{"num_key_value_heads": 1, "head_dim": 32, "hidden_act": "swiglu", "norm_place": "pre", "rope_fraction": 1.0, "parallel_block": false, "init_std_o": 0.0, "optimizer": "muon_variant", "learning_rate": 0.00889, "lr_mult_o": 3.0, "beta1": 0.95, "batch_tokens": 16384, "max_seq_len": 128, "max_steps": 7947}
Each number is 500 + 50 x the weight over its row's rms, rounded and kept within 0 to 999. Layers, rows and columns count from 0. Numbers have three digits each. The size before them is the row's rms in percent of the matrix's.

# layer 5 MLP gate, 320x128, rms 0.204, rows 122-193, columns 0-63
101:466546532465475573426513451437492448472474518497474490568528476511490572471488526484527427466471539483548450524501470568552445607548573573511520511590513509493534537544570558555471388488525536
103:510483519508516503495475546559499455437512553489525408440550483460437533514516504506552508486427506436571587509477562507584486583472462563453399528542501486492456538552494432540446462461507452
100:476481479578545465442568541487479465431576491492469417485491532533543486569555495530474423503415495386553540608499574549489521444450544537510441456410494523505490520550414576434491443474486491
090:453564421509350353462546539470558524500521571470511551569476428473497483580487595495476525443505566437503454489556543469431390512517545487500561477547422579486489589507498522471595444470462484
101:519451565522448514535477544549579561533556407488402521459409510415551484497510478536504454516491604548452524486477504537492415522450463513513489519534482597483510520620494402566381544526546597
097:526541487482483474539481494572503503501436445463489497458564526628390480497494593432428502580571553471506481550457512583498462511537525483548490463542523456430528526458426491479507580401467516
101:452513450444505451555589517478574467556487506519450585520517503508401432564502491529521479507572496496580494528550537388556500637473540569441521454441425433474518477498529477490587551535570478
095:512496493471543503482518490528574474471479549520481490500514465497437549589461542472579595489504548404496468472430402454510536425520552577472498572495512584489514410522399546456493496537485458
098:468389390484526591536487519538577467326434479405535473559493467444479530477545483483507491529530561488496403524493483497414475517521490453481464505534456506383474447485503480558545412526556534
090:489575487550484426500356511490536568476492489461554511529462441513476517521471469538502523500459492496456471507372489584529533554414530567414523461488514607567551432548458564600562575540510552
097:493482415412615530433425451499444484387462547437496504453502482630503416540356465453462486580523553446432575425542485447424503412536444482528465535518589520564489476469494558527540478517475507
106:547403536518531427459474554464472578541541420529455414410490504505517521536435537520521562491569391530487493504450573485475516458526456439484580465476510396461532478534540427470420505446639534
096:525511509513490491531563484563476493545423560474418445525468538383443512468483577455521514507459549490502510545518450510484521467435438494394558369530500474531495553514533482485512534450545526
098:485456510512526554516481545461525528471386490577423504535595501506523476568485519485524537574495480510423523523581493475425432478541443520454530495535509480528518520444534515529570441503512563
093:415442633474537499444430352499466501485553472552559414580502435556486490496500554535458486437443517436497483597449567519510559440468530563493497531578468525454469485486387551501492519512532469
107:500428461540480426658495443482570458429563517495398502451499559422505406522481544469566525509463502546454514549560419514440413637506485542458440466556502474444436526453572466513506510456516450
101:479412497477518488480541482460540517562547430407459488502491523521450437550465414539414471455524463561449570489487578518555524566370485512451440561430431563470500487542559523554513529446553539
101:428579424456567466501377484459474517466515500582453453465477574613548528525497498514465542494538541432586534503515554402451502465517520446492547410514579521528557475523581442570473436475547520
100:439536476525485492496434518444479504540518527508524487512425394508576539523432528544521507555519551465509535393468483496434579600557528446448524459524543520650481491473572469470414545513563503
092:528481493530468504506550496497554445500469546446435510472576585486496516581492527521511446529423488546485551453604501502460487570461437513540550596580544447521561549381533449438467481448463603
095:544546429542595443470466475434642587506478486486551549439561492525583570560432534518491388527444450384493525476409410524425401514523505503449562518526484535522455540427456528445478523513521542
106:561471452507488466507496542543506507443524560487513469545505555481500469554547515444457538580474398488533570466550412497475430497461553462451472560433504433554460561494619489572534571427456530
096:489527438442468420463579542494552471536578501472443509486501517565466497355467491518499497541541586439617548527530494428496499441504513470447557571524470486571489514505520576486447522513488543
093:450585492525533522463408480558458588489540503578497503503400584560530436561491504585498498477552545495573438459487595414536467437464412527447619528434503540382512525497474400453424547488543408
094:600438410523380491499454553459458531524524501504536481447510467471565486504462503566484543581530496477491433405450555526426629483515439463446501467493534425480614563471483600582502462480501462
101:484471500444507480469482528383469501472544522453561526471482489486549482542453554455569516442500432484574520544535470578455385543509546569487557542530525553530575567509550548559570436433531475
103:566504447566548435522424532489557456496529526556519452656419473569457493455499491568476368482422609572500576482482560497526486520540454541505545499564562527417421520589524440537519467552504623
101:489475450550575450565483480502525568487410441497397533446503457485519438491453476530549491580557586510480524653465563434448467464448508449520518501526449466526495489484581405567435478538580623
109:527385565476452466584444496493526506443516475498539445491538517521533486511508506499400443568489481484575595571491475529480460437510455439463565603412532562590430559483480555606498506516451566
095:518518445575498523601629527516515516497554514498433464480512403554426483463365481611473426593467475440501504593448551533433543475529487552524463528497504529527521487437566464457519586447496558
112:490557536507508457410519463498455481474516496516517453471395482496441540504539432471543490434556531496498528532513640473465477494500439461408496441409512470539498478519542461493492464540368443
104:467589528487466539534469485491464457496515522579412597514443494499437504524588421423420456574446577554481463580484575602500543442442477496549515522543501417506490481569498486546521498513393547
090:493569449480578452510531524471518561512497561529503440564537530557458456541454527443571488535497600506466511453404447424494440503531438439550531546421482507525516469535509407527573548505545510
096:456440486508481519596517518479564505542477489576539500543359497516538507546489521509525578514506566513474559513567482548477487489491442485488433481571543463424439500545503524541354448440460444
111:477535598486480493504457542442539408530476446534472507549555508585493407522511623545492474450500572471573568577547623449458510533532510618566496561542494449495457523512481508490539538565514589
098:591501585564494498476530552450459494534513445493498486489476478460455480426589575631459592481516580518440533531467487524472421498434516522487556433505562468371491542491560554586549408578467456
080:492540548507491525482476418478557568411447495521569537449446471494434380554455493498527584430522493492541482556512551512521430449631506454446503524565522464466524510407495502470447501425439558
099:487492505473501554435487489467555459520488535456576578577460434535470430508433536509506515495625453491538555549568488538527444523462580533503501444577415423591556484569547513507507529473507595
100:533506470533488484573592575453479415543476508532454515479427598485423441498501482525466551506436539566497583572513420448530501521530441456403402467534551506533556469561519477590466509488488532
101:432472469587533515433552443385459549484491447512495444527518462545533526499528514401409424545579446488499504530511556468510482514430480515562532475445566542491527536419562475497460447490470447
104:543382511506507458491507503444520485576415574428465488472462537548508488471519557455480477439489577487559557474447640445558437463553545586517516536430469532398439540553480538581598508503364471
095:487550498542521424448495487440519546484464397535492442615516530534495521549523478443442502459441614467461492494502588452512647496451453483441491536489525550445465592545504516576489504475518450
099:513458547516509470549448482541475524513440486511491556463493480519499470477470437587522600581595622488460495451434495425413553582508500535577590487553534522521492467526543461503409526565481417
106:445592479501487490599458530530566533527424530534494472493541407513482442553492466479491441381548455455553526486547475432462485580532533569464450535475533498530522594460503504477483509592475550
100:553523548543534560448536501531518520532463502449405380459430532542484509491486541470482490484505508474483543477433530559545545559538410541455438446551526492516499525590520537581429486461470376
095:472477604425537460555405497529601421484563575445541467559501449489508540484434502491446477497442549540469498516483623428541536442557525509540560426558424618425467531553528535503517497527518485
102:523531602539526519441461572503459486478468519501506467456405499508553458488598573401506535524438500509440504430448526439385483534420412499557390414451493539517523552565492500513454529450444506
104:522403450506505473538472510475447511475479441503539517468496491505497518463554522563548484540432528511454510578519454553522491584579479511525469515491535483534551499442514474490544459532438501
108:594537488486503447574541514518410489447501407532518473472509503569478486413547454491574514503496538380553563541516523500484443482476476465475543495482474535504610542423443549499363451521451578
099:573477557497507380424545571539438392401389518499461468541509515459456469481490486485550459489504498490563480574504547464467525561496502467488461464491496507488537502579490411542462463581523455
099:382446487512465546602505446533550498524585461459527449551498562468540504487477563466542512532410477555437571454486427464524460544493552554566478531457518453504516434573389476567495559544499506
107:590475461533535470430430472585518614483497458549509483483523589502458454319491464456490501477502535479507528589491507391457544464518507531534517495564512496511581590480463409527584473450420533
094:497476496533496473473400428507460608485437470651549528470463482547507530490518495579500534576461465490500396552475504527499402421530537534536509529406455503529465484491567385512471505543506550
094:487466447477489520470591357569517512486463500475466450471383494471518526380544506545581535481446496494466465516437649489550487455597448551561596586505522539548503414534500481469422521482439649
108:468514465511424418565535630417418471505566474604339502505553499490411527499564494507515514482431568550487589548497482441549554553490440522491538528474516474533634414595516500531530493446378503
101:519505445527509480501552512578481494442557576552484566482448522482536433448480527550450428493539439474552511500354586478449452498485514368471530494496483428452432524474563442435467451547461567
098:494417468463536527475491479524527487474496511461400474547453482518466445620571486486522500450496540514447463498455512503555526497487547499494491571438526540534420504547511399403495618404438505
096:452515501460555472535451459531476560608596535514459421604389512543524549508469469456460533561486510459481531567564437431461446489602525484352583515548512455574499478528492419517462596509460550
094:507511463419473593498596519537438435549538511533454503557506441543518415596560424494502509570486568519548454532524420572458412458444465533535511556520416530488567382459522450520374509508511506
093:538544422457508469432528573500513477586592459508504537542563514512495488559552504476586572624510548580522484532606489466566493538523526533530466443488528461488591528479533418501458506481480545
098:539562580534505498568567411615451457409562415471539474418421477419490516519439527492445499489492475527442460559546561455425411505535496560511495517455461515397490479539474521485551474505481531
104:497449558553514444471472425431591539477514520497512502478483428474502462419546497455483551528468475453500569391482467589429524566555462513622546382578585491553410528553522425481525594477447534
094:513531509490642477505377541489531479543542461526535428441335466456434482486440545487528590475584440528487451480513481465442503495431624494530546519467480535587584496516467522506522562499411473
098:474497545592548494446449460509554493449505602486542498539558553550484430607414408375477492459515430467496504525542566465473549399556384612468494549498494518504474517547507504532492485425412550
108:545448502464535455381461523464588472556548595573460471496475525496493470465558497431372496510514560497453548498563468539512424470536430553516496523482515496432383468499464566499467473462388494
099:582462404501476545529453485514454506553445528531530526510567410493389463538538564555461539537436538442435550485558466467467506528506490512582463546447488575507512511507530464497527473505409557
100:454494498570582477540462466492564412528508439457582467477522528567562525648488537464515493477587491514548481595445523530522479445521448449468475469512421513509490535523526528527495474500497574
101:539496481510535462494517596548446487496541457580487508451493545498460621509455526478456488558487431486501447572548605508477519535407370573418538533517552452489546425500620456544521501447562505
097:540612475470461464415405492539525517575484370505531581510469532488458570533481516536479450564542490513404541519480594433501546558518444504551433490440500516431486480499538459604555517546489520
111:533524498533460536443547521432520518427493487483559582491588454542513560468493458491568569508519576653548464509500577482495495544470530573463516517509456473482477518541487553470576528502539563
102:517483476458496569442519508529478541427511532474469534470448434493558416527454529495479547422547556536575487420464477510528490581542543432504469471491472430547623493545549461483527537605475524
109:548483480536499511452565553420592601472466501475514538540541395579498471450429453539526549463526546523499505505428444434471480547554631452531479488484459481444457538595535541564418408552451459
# layer 5 MLP up, 320x128, rms 0.212, rows 122-192, columns 0-63
102:587499526494544501585432457525454550513530455467504490545536484500446516530496524516569597449499464514559433486618511510473525472441496430574496524418516532440504433504453431494444493524566487
099:541456437525476497518596438505445494566612463521491615504554486454473511507574537453431516487499530461505485528583488486447496522460461527376428524498531571431448470506579585455470546400464520
095:482426459518490499465472447549489469464463496432530467506573424508410511519543483462538561594439546544519444433510494493462546566483546408550523468542537502580616435521614500489474531479508522
093:460477523458641580505367528484518465531547455441513417441464565482512509549495449513503448467530501581470485566498528506501499439475541495583447457451466421473501487474526406461357477486460524
115:536517436425548433398559479442455583524513489469576433523492424524483534397468607505487489429535411490458563542548499382520492456526476454541478569562533445554477435420491554504505419516544500
092:477512576465446437540563523481492496527478534395454401508503517493524472469426596520638528583543480439497501490442474376481546506469528524503486444473562418505526454590572485492480514555512424
121:513415559459456496456501504536446547431576492489577472524563468446526549507503495429517507516556483515515490447535520470498557604462527595478447464485470495434492535447522465565528494439473486
092:558561498482498552482545528516556463465471577405558586540477480582522578551567533574525568501538430455563440499496542445506507476465511586541593453542550545574527516478533434466515560530557505
096:469554422478507480515589565469489481442555473441476526443511439481411423514532425500504445499518555424458465502523415630530468500577620414520436455573495461516482490523405601507452541492442602
097:567447547576586493543466482485434527475439499574516462632541536444428528444464671421440545508505508474523529474543513459510481480484512342591504527432555447479471465468522520415477472575480549
096:451583563563488520568499535447525552487480495450543513488544485569539520414490484376487556508421529561528597519501598475506444491476503439541520540408593454451545476453588490587536502516441491
104:458427476480486539477425475497533554482522460476424514471506475474510550521464473379516526447478481511437486464575625507474511529485548585584502443533518469457460504531430507561517436517450519
098:584484416500558465604486399556514463451488432485511530524558541481481511539473540461496494509583497428524610387464512524414519433468542475459476487606560395404465528519453491510572435581504524
092:598452519523509432421511519471408499483497525471509502512463462467532536383561514547509481502514431554467490460489509517503474564542538507519551494392553532563509586460540482618453505381519559
092:467529530491467508516500561523435495494526490448583510485515501564428523429547501470484547515480441472451588539406470548529466504469491483508644558430518467441484483481414522461494568533421516
104:441548461482432521492489533532434513516487507489420538492511490520498516462459503520449508577497590488643522421507480523597443441440536631545422563542391423543531450458455547488476545513515532
096:467487561499423488504474494482501526471489440520518534493506500589511408552546374553510467542511442468529472568551484483525406435548568457439547454544464484431463525375445542498470455514480439
101:515528582477503507539492487439502525456494475516573518623507491474537404397553511481611468381495556561508425453433507475431488528494512491541512562527529545476466548451576517519568520573492591
102:532446501518594598454502490514604546521504440454561530490479558524445454447551554420547572458446520624508523492505554451467504557533502493484438549473471431468501539503444442491585587527559556
094:540478498430450593550498551579493519475471423545429477504539466496486457595496503521439338549583462507483428477504467555506548484428433505508478525522457475426466494516487521377507489470502559
088:484518474436308560561432453539462480520482542502546523555514489510400529502515455517463510530497487440482549431493463476503519547560566468545454460517500437496620561499550483521500532556463485
100:498420470493469492605490531482411557605484586506496499578494503554520444447531476466512594510460482456545543408454464499502438593429444467522471437420500541438541502598358484537520573524486456
091:539465526489529612573566452533551507461513517437524498540604541494525486571489522512471562504603533529412412493537531488596458474485493435504484524538581542442540528450381563416497469577567501
091:524441398482500391554556463545517504521446535456455518556538478519528472433417537438582538529504624491435481457529413478465499559518471473502426512507553541525528474515522542461580511502516461
104:497427479448467478447494504557575489660540450523511452550501514497511515491496421539461464409461520465421498486443441532539524461465508533460412498520510522719446439516469587539477472463478439
104:554447466474502448584470424481450554512523483534554501556534477568434509489583518561451545467522483384503472492472448479606468429464545495501543587550562566487482557493573408502501545536497572
107:487468421490455455538398497557559494533527487506501516485391562462544540519601484562541564511570502486485491617499415508571482448520553445477470544391537409452591547533463461498528483412498555
101:473465431445511554572488419530543570486507520590430480457478528384484561406401457439428502392476478556483529461435471512494470399514537566479420486471531499498379440512510571498406521514509474
111:443533504570549460485482477542546499473456523522510526420539488515535445524587458552636540491519522521444513455511476526474470512472463497566504543601488521471482520429545492458464437644507374
099:497396500522469493573440466432505480491599611501482532498414499483529514538500444449479553543545551445487429433510529503614500456483472406430558518470346389536572483528507480583447543490434430
106:468554556537471443502558512565451550525441493517543427457543414595506410507552540450539474531579478486495429515477409511461471420541497519505493427533588522614550469424474510433535526478532489
098:433568461533436401452537478519466491534466508555347543520479416538506551509464574490432481515458532481554514516477521516608440522517493514529576481565475466412544436461441518514463391509431540
083:525464554477500463435461561524504434558520463509525467492518455466611513448524471533457539455581492522605579534490520518502513470509490575471495511415535568523553422516488583425503582538458347
095:448565540557439542484533424521525465456572549490515575420517408512599468463500468463563571581482548482549491462489592493492470441537507487447514580500489516553476439449511546544475532528467498
112:521513555494461421537510504521516422498526548478419574502431464474460468456534523588546462514578449444529547616538588522570495564523518518497455526483447489596467553416586475454441412466531497
101:482508451534466594511528491486539529469416492428448488525472432526458515477504557532529500419491502544494498536472525495475484532557564430507588448459544442406523495449459423532513548452554473
106:392490498435572567581454529566486485497493514453507429425491464454512619396525474422514503564515443532550513460529473468514496524523521446535548460551521447527481442572514551570575488546489467
096:390491460493426497477596565467452580479433396587482483482538575513500507495517583502481484542552520552452443494503425531507523538355511470547430465420442510538524475514588472542427544488537423
109:489521552413651473477534493438584532536536506473427463464472537534426458455514523527484479614487564542531537516455404445511561517487497468482520552493594448429519612498505509475512503464560456
106:415504534510479500524497463553471403533462484520460476440502548584500360515586468543479549474554469529466482362511472552583492501500482522562512429461504382485513462531505592522406498523491582
110:610490492497440592557565610559548479505539422519473466461461462388536438514599488509473462502459496429549493526482528463469576466502487476473533594424458496475521416432487456546509538516533510
095:485526544546521547389516567500461539331492490527452395546503405406466463461465455492459479444514522544454549454530563465550539543506424384438534475469514531518508431505561506569547470465533469
107:520589490620531447476488544486563551436505436487495584419507445414483544519521452568477508610563513471532485463577488551458496485516421484537478531545509563575603441474483537453514524530564540
102:453472493455536498483497544627541548419517520514456465589500413473446485523435533477497526542472474541471501450483510484560486553560524512414397496490489565485452425486445577493485422578448559
095:373421617600616480529476393396476485452534491575652490486535591466445554497489471490505507473426440556500521471544499524569525421419576540442483487481449503482491497491499490474593521487461514
106:465479462562553463522484557506466532507563484460467526574505526515466563459484517521479497477454453576443459433511489540491527459555533624547521441426546565470538576584461532455425528512408482
090:450454441551448502557521501497506517490599495510446504438456512456473422467537508482576446547508488462480588510577515477497424442461462482478575546471547425468507515477416517475487442553564476
107:557513585477571491492548538373547545467467569494495500473534477494450428586502569450579407544543468486513528579509524606539541532525553467575562550558559458387510479467513584459469487426445611
102:493498485450478458518471425454489557451397583498497566463434535631517501483440462499559458472521561546544447483469498541495438509503580488454429499456443421544478617500480517528465573524534459
089:488540534471572503528536445484456428493524548486446478522517520488358451565590561490493446562474456436437580476482502518459441573445510532531501501428529505426570505417498478525463456543534520
103:438598543524522437583482614585533547450425516509436521503445500513499479492453413436456490487543515454606555542510504542481603473454463566483499556469509478531503476497523530436464537390481506
104:610451489474511453502512478545444357479558529419485571491487479494437528461516459513513492546494549569538507473526495532498514530511590509441487376542497472553499416551502412585528383446503620
093:473470516484448521459617406447503489601448459517506468373480575473473372501471499583549574419612503476516549519540528507498452491499492500480528569521453585481464563505505594427510464500551417
106:486471526444539408500504489472441545490541491385477521422470566429405472483414597415425442569425488508482468477455493470439487561591565441471461588487563498529382509516494421526512498615529496
102:486420492480582583494495435493527493577453519410494523465449553454575487523503513516447532463526392425517463532462461465526458454436532516375527580515444541519382418369452530532457496506577489
102:505496515478510563426524503491557576501487578516478531457414530432498513544419443524483441481453510455621513515539457416492516479461541441468504451640448463452472442435488446467492498460472480
100:515554508528577539443445535505466513487475488491517606527460532579424514484530554546578595454530513515504477440498535506439573510453534542494536510377552572455399418516457551472532461442487418
101:444465534510518502552407461486653512458516519615460494541458483509488588494559490596515448491336601531554509520427519472473485465522487510495539484478559508570477414459421554559496529536452441
080:485577496421481412540594563495468459458532519444516401561421503453557491509504529512523579471472434465487555503488514452485511457555516528578472484434566525513502532503476474479477504483415586
100:640519438479590583404472538548601607451554560541492525469565548515542603452550488569519504555444448514467553536484436577515539553531532576527502542546492512511577513510535510519525479476484469
091:532598446461389448499450561561525412418492506450537513467495424421504578394465462469525401477438501367472502439481571539607512482468436553573591541501471472527510474495445522431565472511486572
104:525544548492494505575675543533466524519539531435494545469472491575500548589467454523474473544498508516501472540563347439538473470470482441560482528434496507488525527458544495457520553538521486
095:497499451434537443495552418549470374560453421483495494537465558464465548451546540436583603478477518425469589436443518445481477565472501479477455590439519466434486448447405560540459515539528490
100:559456528509493421534512461562455567487449520517515448536551524397472591498420485441552423495543531524482409529500555487464556516526481523452491454453405551530569550543477470426497454471524553
107:459410524506421499522488485489427454495567498563497444496530489398540545555563579481455610494534520584471544487500462477607412494576442571479547538492421505519524513504462463524484489465541504
100:519456484493491397520453439453588563458468446469591470470464482534499480461512510549463495518424503551509486474528485477497441467478475414448564470508495546505471430513533609423479530419546457
105:472394461508538626512469430567521536495506429427553516533471561557373471516433503545504564459604470512509502406578508470446563340488474476546545429511575525500510492438483516565491483507469530
101:409541534486462450457535526510587529467446509512493481536534494537539498517532558511546548559466461559510458526545469487538434590498492577521573385519519558579557526626498487540497467505554515
089:489582454483521583525467469466498490510457592475449460455490533361540470534629480501436496510440549493511502526570432570513442502512432541515455572444429548480628487509425509540520545491503524
109:492577454448456474491552506452487417497474535556431424509402483437499461538437477519528510463458438519514532467509554582490474589394493535500533355464505498496478511561515503467472575405535578
101:459454400590592467503545501462484569534507466527554535508505564510457464428524554437529534453456479512482479461501441479497460451576441581485487580529504525542502534513397523530521520602469526
# layer 5 MLP down (transposed), 320x128, rms 0.126, rows 122-192, columns 0-63
101:530477569425473571576573522441518498529479561562477364507511579496551432444534503566537460509563507468543458482561504541449529412556398446445516522540536536502494546531468478518500518460542437
102:519477454515454477460535512555533470482578531522459512481522531476590506481603553547506416607576535450507451584416540462520507432527480480585477561565520475529472508474468497458536473397433499
096:556456548483521433482494547591565485496531581493498526420582502488525510533475493485459604504585529405526507584448577420550492569503512534587515412452479419479537451453447557529474503479570579
089:420539514493502460526532528482499525465458459547488534430569451560516516567496516454516524529471587558471438538517516616441515566533453498499498450526630539590439530572464545581487521484594489
114:510549498517429507519539514508496515457509499470469501514539453476478478399368475487482492535503511550499496436469503438516478525505409495509570377369447598555526546437503561532514459453530531
086:462431511503594580509460460480489525524437548568576541481449474542471510402478474472556439554515477532490502538582600533472549512545543532489579414517510559501475506530503453524525577358488475
116:427377470591568477480552555464520538541493478515507555623522467441518495524522549541415574449521526504502508532560446492563471642483545522450466523579493559552482544451488460553499533546484510
095:472407500481625567538495525517540492520515506477503517527494448485467508509485546456516539536472498459485499440467450415500524473465581564527513579631487454431484397533503612457460439473525520
098:519474431463550526414441474514521524548557492547551616490495500502493487406418484519578520537462559522530495508584488539523533506562593568642481449437515496500426470524567427511436547488415517
095:525544517502533481527524481535419545564505573538493459521503468411475518551510473468593558578451593550518534475516528401469527436552535521589470456480426531490408516458519437474512489604494534
098:542460535598478484472481493474545519523489566541457523532469511460594523516626454641491547487521455505462478553474401497554472448513431494485626445463430590538399514512463541555496599521473474
102:499560513506449499528498518506502444534435498552422485553555473485460427535527592438510584533547566567429439518464470477517559502550520460457524475502481496462617392516420600504502512559518474
097:496475547561539550534517488455485414497558549461554499515539522545495484371467473538445605569431508544468487464483500482417412496556542390442453556547496509523445549456540450501537500521463491
103:453598511441472507454497548484481560458522547482492541503481470466403475533500558549462523531433493550387519529403445478493482536425524514566520542513543460446422481459459424435545327440499535
084:437624525537531519500525515494453507559447516479460513486541524448468523440467481543539489505522559520489521457511525415521516557535555448598509465556432594445489456527494508438451524454503456
104:495520607503565470404546412485514525568489492492479489605434406477544460494465453621517513546551481501510548458531533529499492457537600483550486533416503593620505540512499489549547512541549629
100:529465504524485484486502448415550524503473440500506460541477463549433490528498499507513508417577491444465421479453548443505517496484499435484571518505500457493553480550520513385472491342485510
100:474468448465584497490449412434549513514535493494545584504454475528572404401554527552592511442457584630524568490486566482481560493512508501483485459510443543476481516517467444531606506543505575
099:560572548474450572449493418391459550591533419485423498495545516478437505450500517504488534525557545560437557454411554504491561572579517440496429487483581520536490554482567535541398526444486475
100:455573471472497537526576479468496487467450504504401477582504525500526588462541498453495575400515428497460607465461530531492516574509490585518510430534478609574478563480522442450502552478448446
088:439378548453458555423506494486474504518537429520489487465563459460527520443434551512440542531449547466589515510464471558502507472572533469475504486452510431503440489527608391536494464485584512
105:515420498483478484535513466471544473403479517518532574483456555497508500485426493373483567483441408498508640525439477472544459579539540518493503474466545502470490591512571626512439596464493435
092:558555604444503507599527489492472496454481482544470516496479561488483539589404523493569425462482524424570489508520446566430475562551468489490572421413526605560559427538470585520524571528527511
098:446460610483452469443489535430504492498468499411543428409349453445477501528535517564387553560534482568453492479511417514412476591476569490478564533538491439439556573558510542490554501410431606
106:468389481542552533485511512549571463490434446478494436484480501594492461568458464455456503459556457476488459445460457579550520505518479480419459540588498508408508547501452493491515532582537471
094:496559464529536493505467481446534462443490500483474478571519437544591498550365514457577430455486554447586591485498502521491474643490401568634411542542558483465475448530459515499488553475450519
103:576490507557557466464530508507490493461546542483505522471498521478353478527567467458475570435391450595457531587543532478453550539528491545466512482577408489490499546550479535506555444425570496
105:501392443530468512421587454455460458454445505465488439472520578471525430518482501472565475469436505527486440504465495573377473569417425509492408533476498434505528493492455527482537525444496516
114:526631350500569448567532463541510590604541509533531548483499518568502436411397538559597476451448583521523515505540526531504507553498466534457456462565467484466579507528478378468452442511489461
101:577451531506465441507541570530584480442433488458483479409501511655561566489466631521463423458507442423430501480520559529541498510515487420508521571549557522504554570477487495493463512593436515
104:518626510482553560469491452451466466435534502543563450534524488460430534553523504519603527540480412564400505471545522529514476521489438472457450471544599535500479473433581505354526504433461547
104:436485471497442439467482580465461523429496521539510465493475521531477464594500450604451472521518572469514564551426486521555544494552525439450562580493491569475467418476565554419448549562538494
088:525470472470556500531490448434533499551462554518476502482601618504460524487529479532519492462437557489514478555546546469560514570475446484601465494514427533477455509499487498411447427540541548
096:586510544577494520578421516480507487569479460484554484510488546458450488478505490545499552501523562488504532545565497507460561562551404462525466490493480474462468496545580391457489490514521431
112:497635599507519492557565461509503428540516501430424494480491456543392470481478577469506394542459428509496491519511551462440471527653440498490538547524527455543423530490469488479551508535513516
104:401460526501516430525602499444589410510579471490564463537466507512507567474534439613493424511457476500438464506479535503557463455475541561520391439497513557519531555498515597577534354340463446
105:482451555538476519471431520442571547481451509505449518509474415507475464478519481609528488499498545497490551562490441527572496488591493516480446602437395431512480495455504524592472517442519552
099:475559469529488476581516514462503310520419512550533540553468562518516497538479457506490455485544389482490550420508494506505490510478568516424477472507445490438519538424512479475440464569522525
107:498438480454563533405522517440561530500573486508464417480483474503558438531501546452580553510480503460472484593385520529568535477469518560397531445572566562495544515429552497481563576447524522
104:476614518429504485482521590403505520467455534503469411515573446574469437467396425595540588549535442481526500551536497523526588482529458430521567493548510419498408481554554558533492455494551474
110:543640572500416539519479536519474452552575509473510468546406459441448529497568484408594484548472443422461496511540522489390534428513590396498506480452535477533503446437469580428483436589449522
090:404494550444544465510495522499488506478475536502555594388523442502546434535564453425432438461507537452569477486435484535552497581510498438586509510586557481613477472510472517482397464461472562
104:527549550406497528581503462401453558522488423462456489487552452527476590575427496446473517549544469477446402505526548483515546480407441584545515415618511531552430529542577516465517394497540597
095:428629531420531410538468528562534540502492457573456471580544523453537458501529485501478499542472489575583421479466540464593561518563547500502494476521480459483594522412473506405508465487548574
096:448344563527468516439534374477481542463509482499479535604514463545528487547579511569463477435410464542517476506539581475519543584471561481421552492463507511468458496534422368549562497518479497
106:465435638541549480527493528501497517549554498385533540513544512457437424402507515499467479507509524523554429493448495390526527437576484451524549453433484459458545477542546436403512474495445537
097:525523458513432504520532489486543550481536473412516506415515520547475443468489419464467497533525592484534488525434495497591461425532440533490506559499455481505523523489381433470560504542492551
106:559434492374518579460585517469473523513591539574471470555573512446445496604471508452490480467456442508530541450518481567446566420477500448594466529550441528579565454452547446444437469560463533
102:484504451464410575521412579488491511560414436471475448380506547506503466618560526506476427474459551465511560540553551476448455625581537553606492463507448524462591537482556533430463524460463509
093:486553470520492452479481449620382507489471492485448490474518521528455391484495460460530419445521467502463481483405548443532496597503585464476520490548476499541489562526423483542473465532532549
100:546548535508435434467405412437454477518556518496504453542518531598497412524549536508524571556496562478453426449414549364485504468499483397515456520481497445568583510554543427506517539532511575
098:526490474519604589480439564588505488548516455465454558455458575488378498581449464377533452458538510489462448556458555503503493484554457500568535545468482458474480477578521381531447482516474543
093:561452497494488517471632475558545560505473503557545535500588586525490437532456540423404598467559449436465594445504554475521536471479357466528508545582436529520489541420471530428487528465503515
105:440606473448480518474494421552510458578561433404545464556473540527615399496521467542551481414579519526528433587514498529507506485454475480526510525517448533416523483529435609427579450429464586
097:562433484563531564456566476459525450429447482512526373538509558475533523516503486578497537492617567531524461409515501524436475461515431578439502484455433579450427510510497523457528470541522542
097:456401463578529477462482496548513513457556559525526597511452572451495503587454489481492492541431479511573443440530522504629458492551465513510488570476469389502506507483485530430486487513562462
103:466631440530533567421472522503477594466510497486433537482500569496510477533428409445472575573512542549511489495526483558494653447557511462459443526486484503584423485531563546554517484440545521
103:499583515492504453551486550508524593465465471489491543510425492505463525407494453493517516515475512456572517442503600445480455501476493478496487531500498479502486494478566523472495380470392436
081:588568521505517527539533455397522556493499595520575565513491517521591518548586511388485509493534525569428567418480522493585448503548485520565505459524420546471495468412492480485488476535504463
097:510501490436556424581563493519474513511467457458537457420497556447549436437474489454445480484576483511476489513493561516365469588547580499525442492484455486581526512528517445574484507503410476
089:488418423522518449523503511470476513594548534552444458544596539456492542498538506527571417584467509487482501482513450434479489474498447465408341501550532379398546483465498459504473374489470438
103:478511479493493540459571450531553440530499477462510483518397578453401486489469558485431517413475499543476586453479515471496503524524501585428437468523560601568533541511551452551446520407400479
096:512566537466465519474540440567439439561497539501410486479557537499508506567565472484497484454549438409573471449422545383452485613486545465520467468521481559420375502482502478482491428563546502
096:405467455519458459442476511560547502461447491483448466519495519498474472561492401485507504487501465550545515502484495526483576499466503585462442522535572464580492526420465457491541434485373521
103:451498506495472583471502464516511376472501486547493581439487524430423455371508434479491499457475484468558551525527515451522526459498436479545505410424509431451440460488510537439450380467525531
098:465490513494525492534528500567483487557521560485558491552492499499606496445443509413474464533489499483476442503514498497529532523496560543490611507469435561507490431491490503347519516514421523
109:516534492532493471511482550491435486569570492491568549607499553473541522511481440556533533539534420531581532448596579488503564376495488572464580495528518358476412471481490499578523483513572526
100:487485397439488487589537525552464584483515487460557544485485545389508467573508547415517457534512569533423535524567515502500425400433504504499472517553546591497548485483466437474514453433462535
098:522489487535514524516464446471548494546469486486526455538499485484543410489438501422528497512478489510501513579461498551527594518497490495590558501463473420420520530508576512483418424474448471
103:496407541601442499426504592479521481523493422390456471519557512524500436478587498504500579539555539589463640501481494508361541435485536467487442543435514491541528419520451457527516413513592561
097:481544558441581502490449503552504533446510559499471444442442450489490562512513494431448471477485530514559466464535588531553525472480578481573459535512495391528516509614444482510457558477421515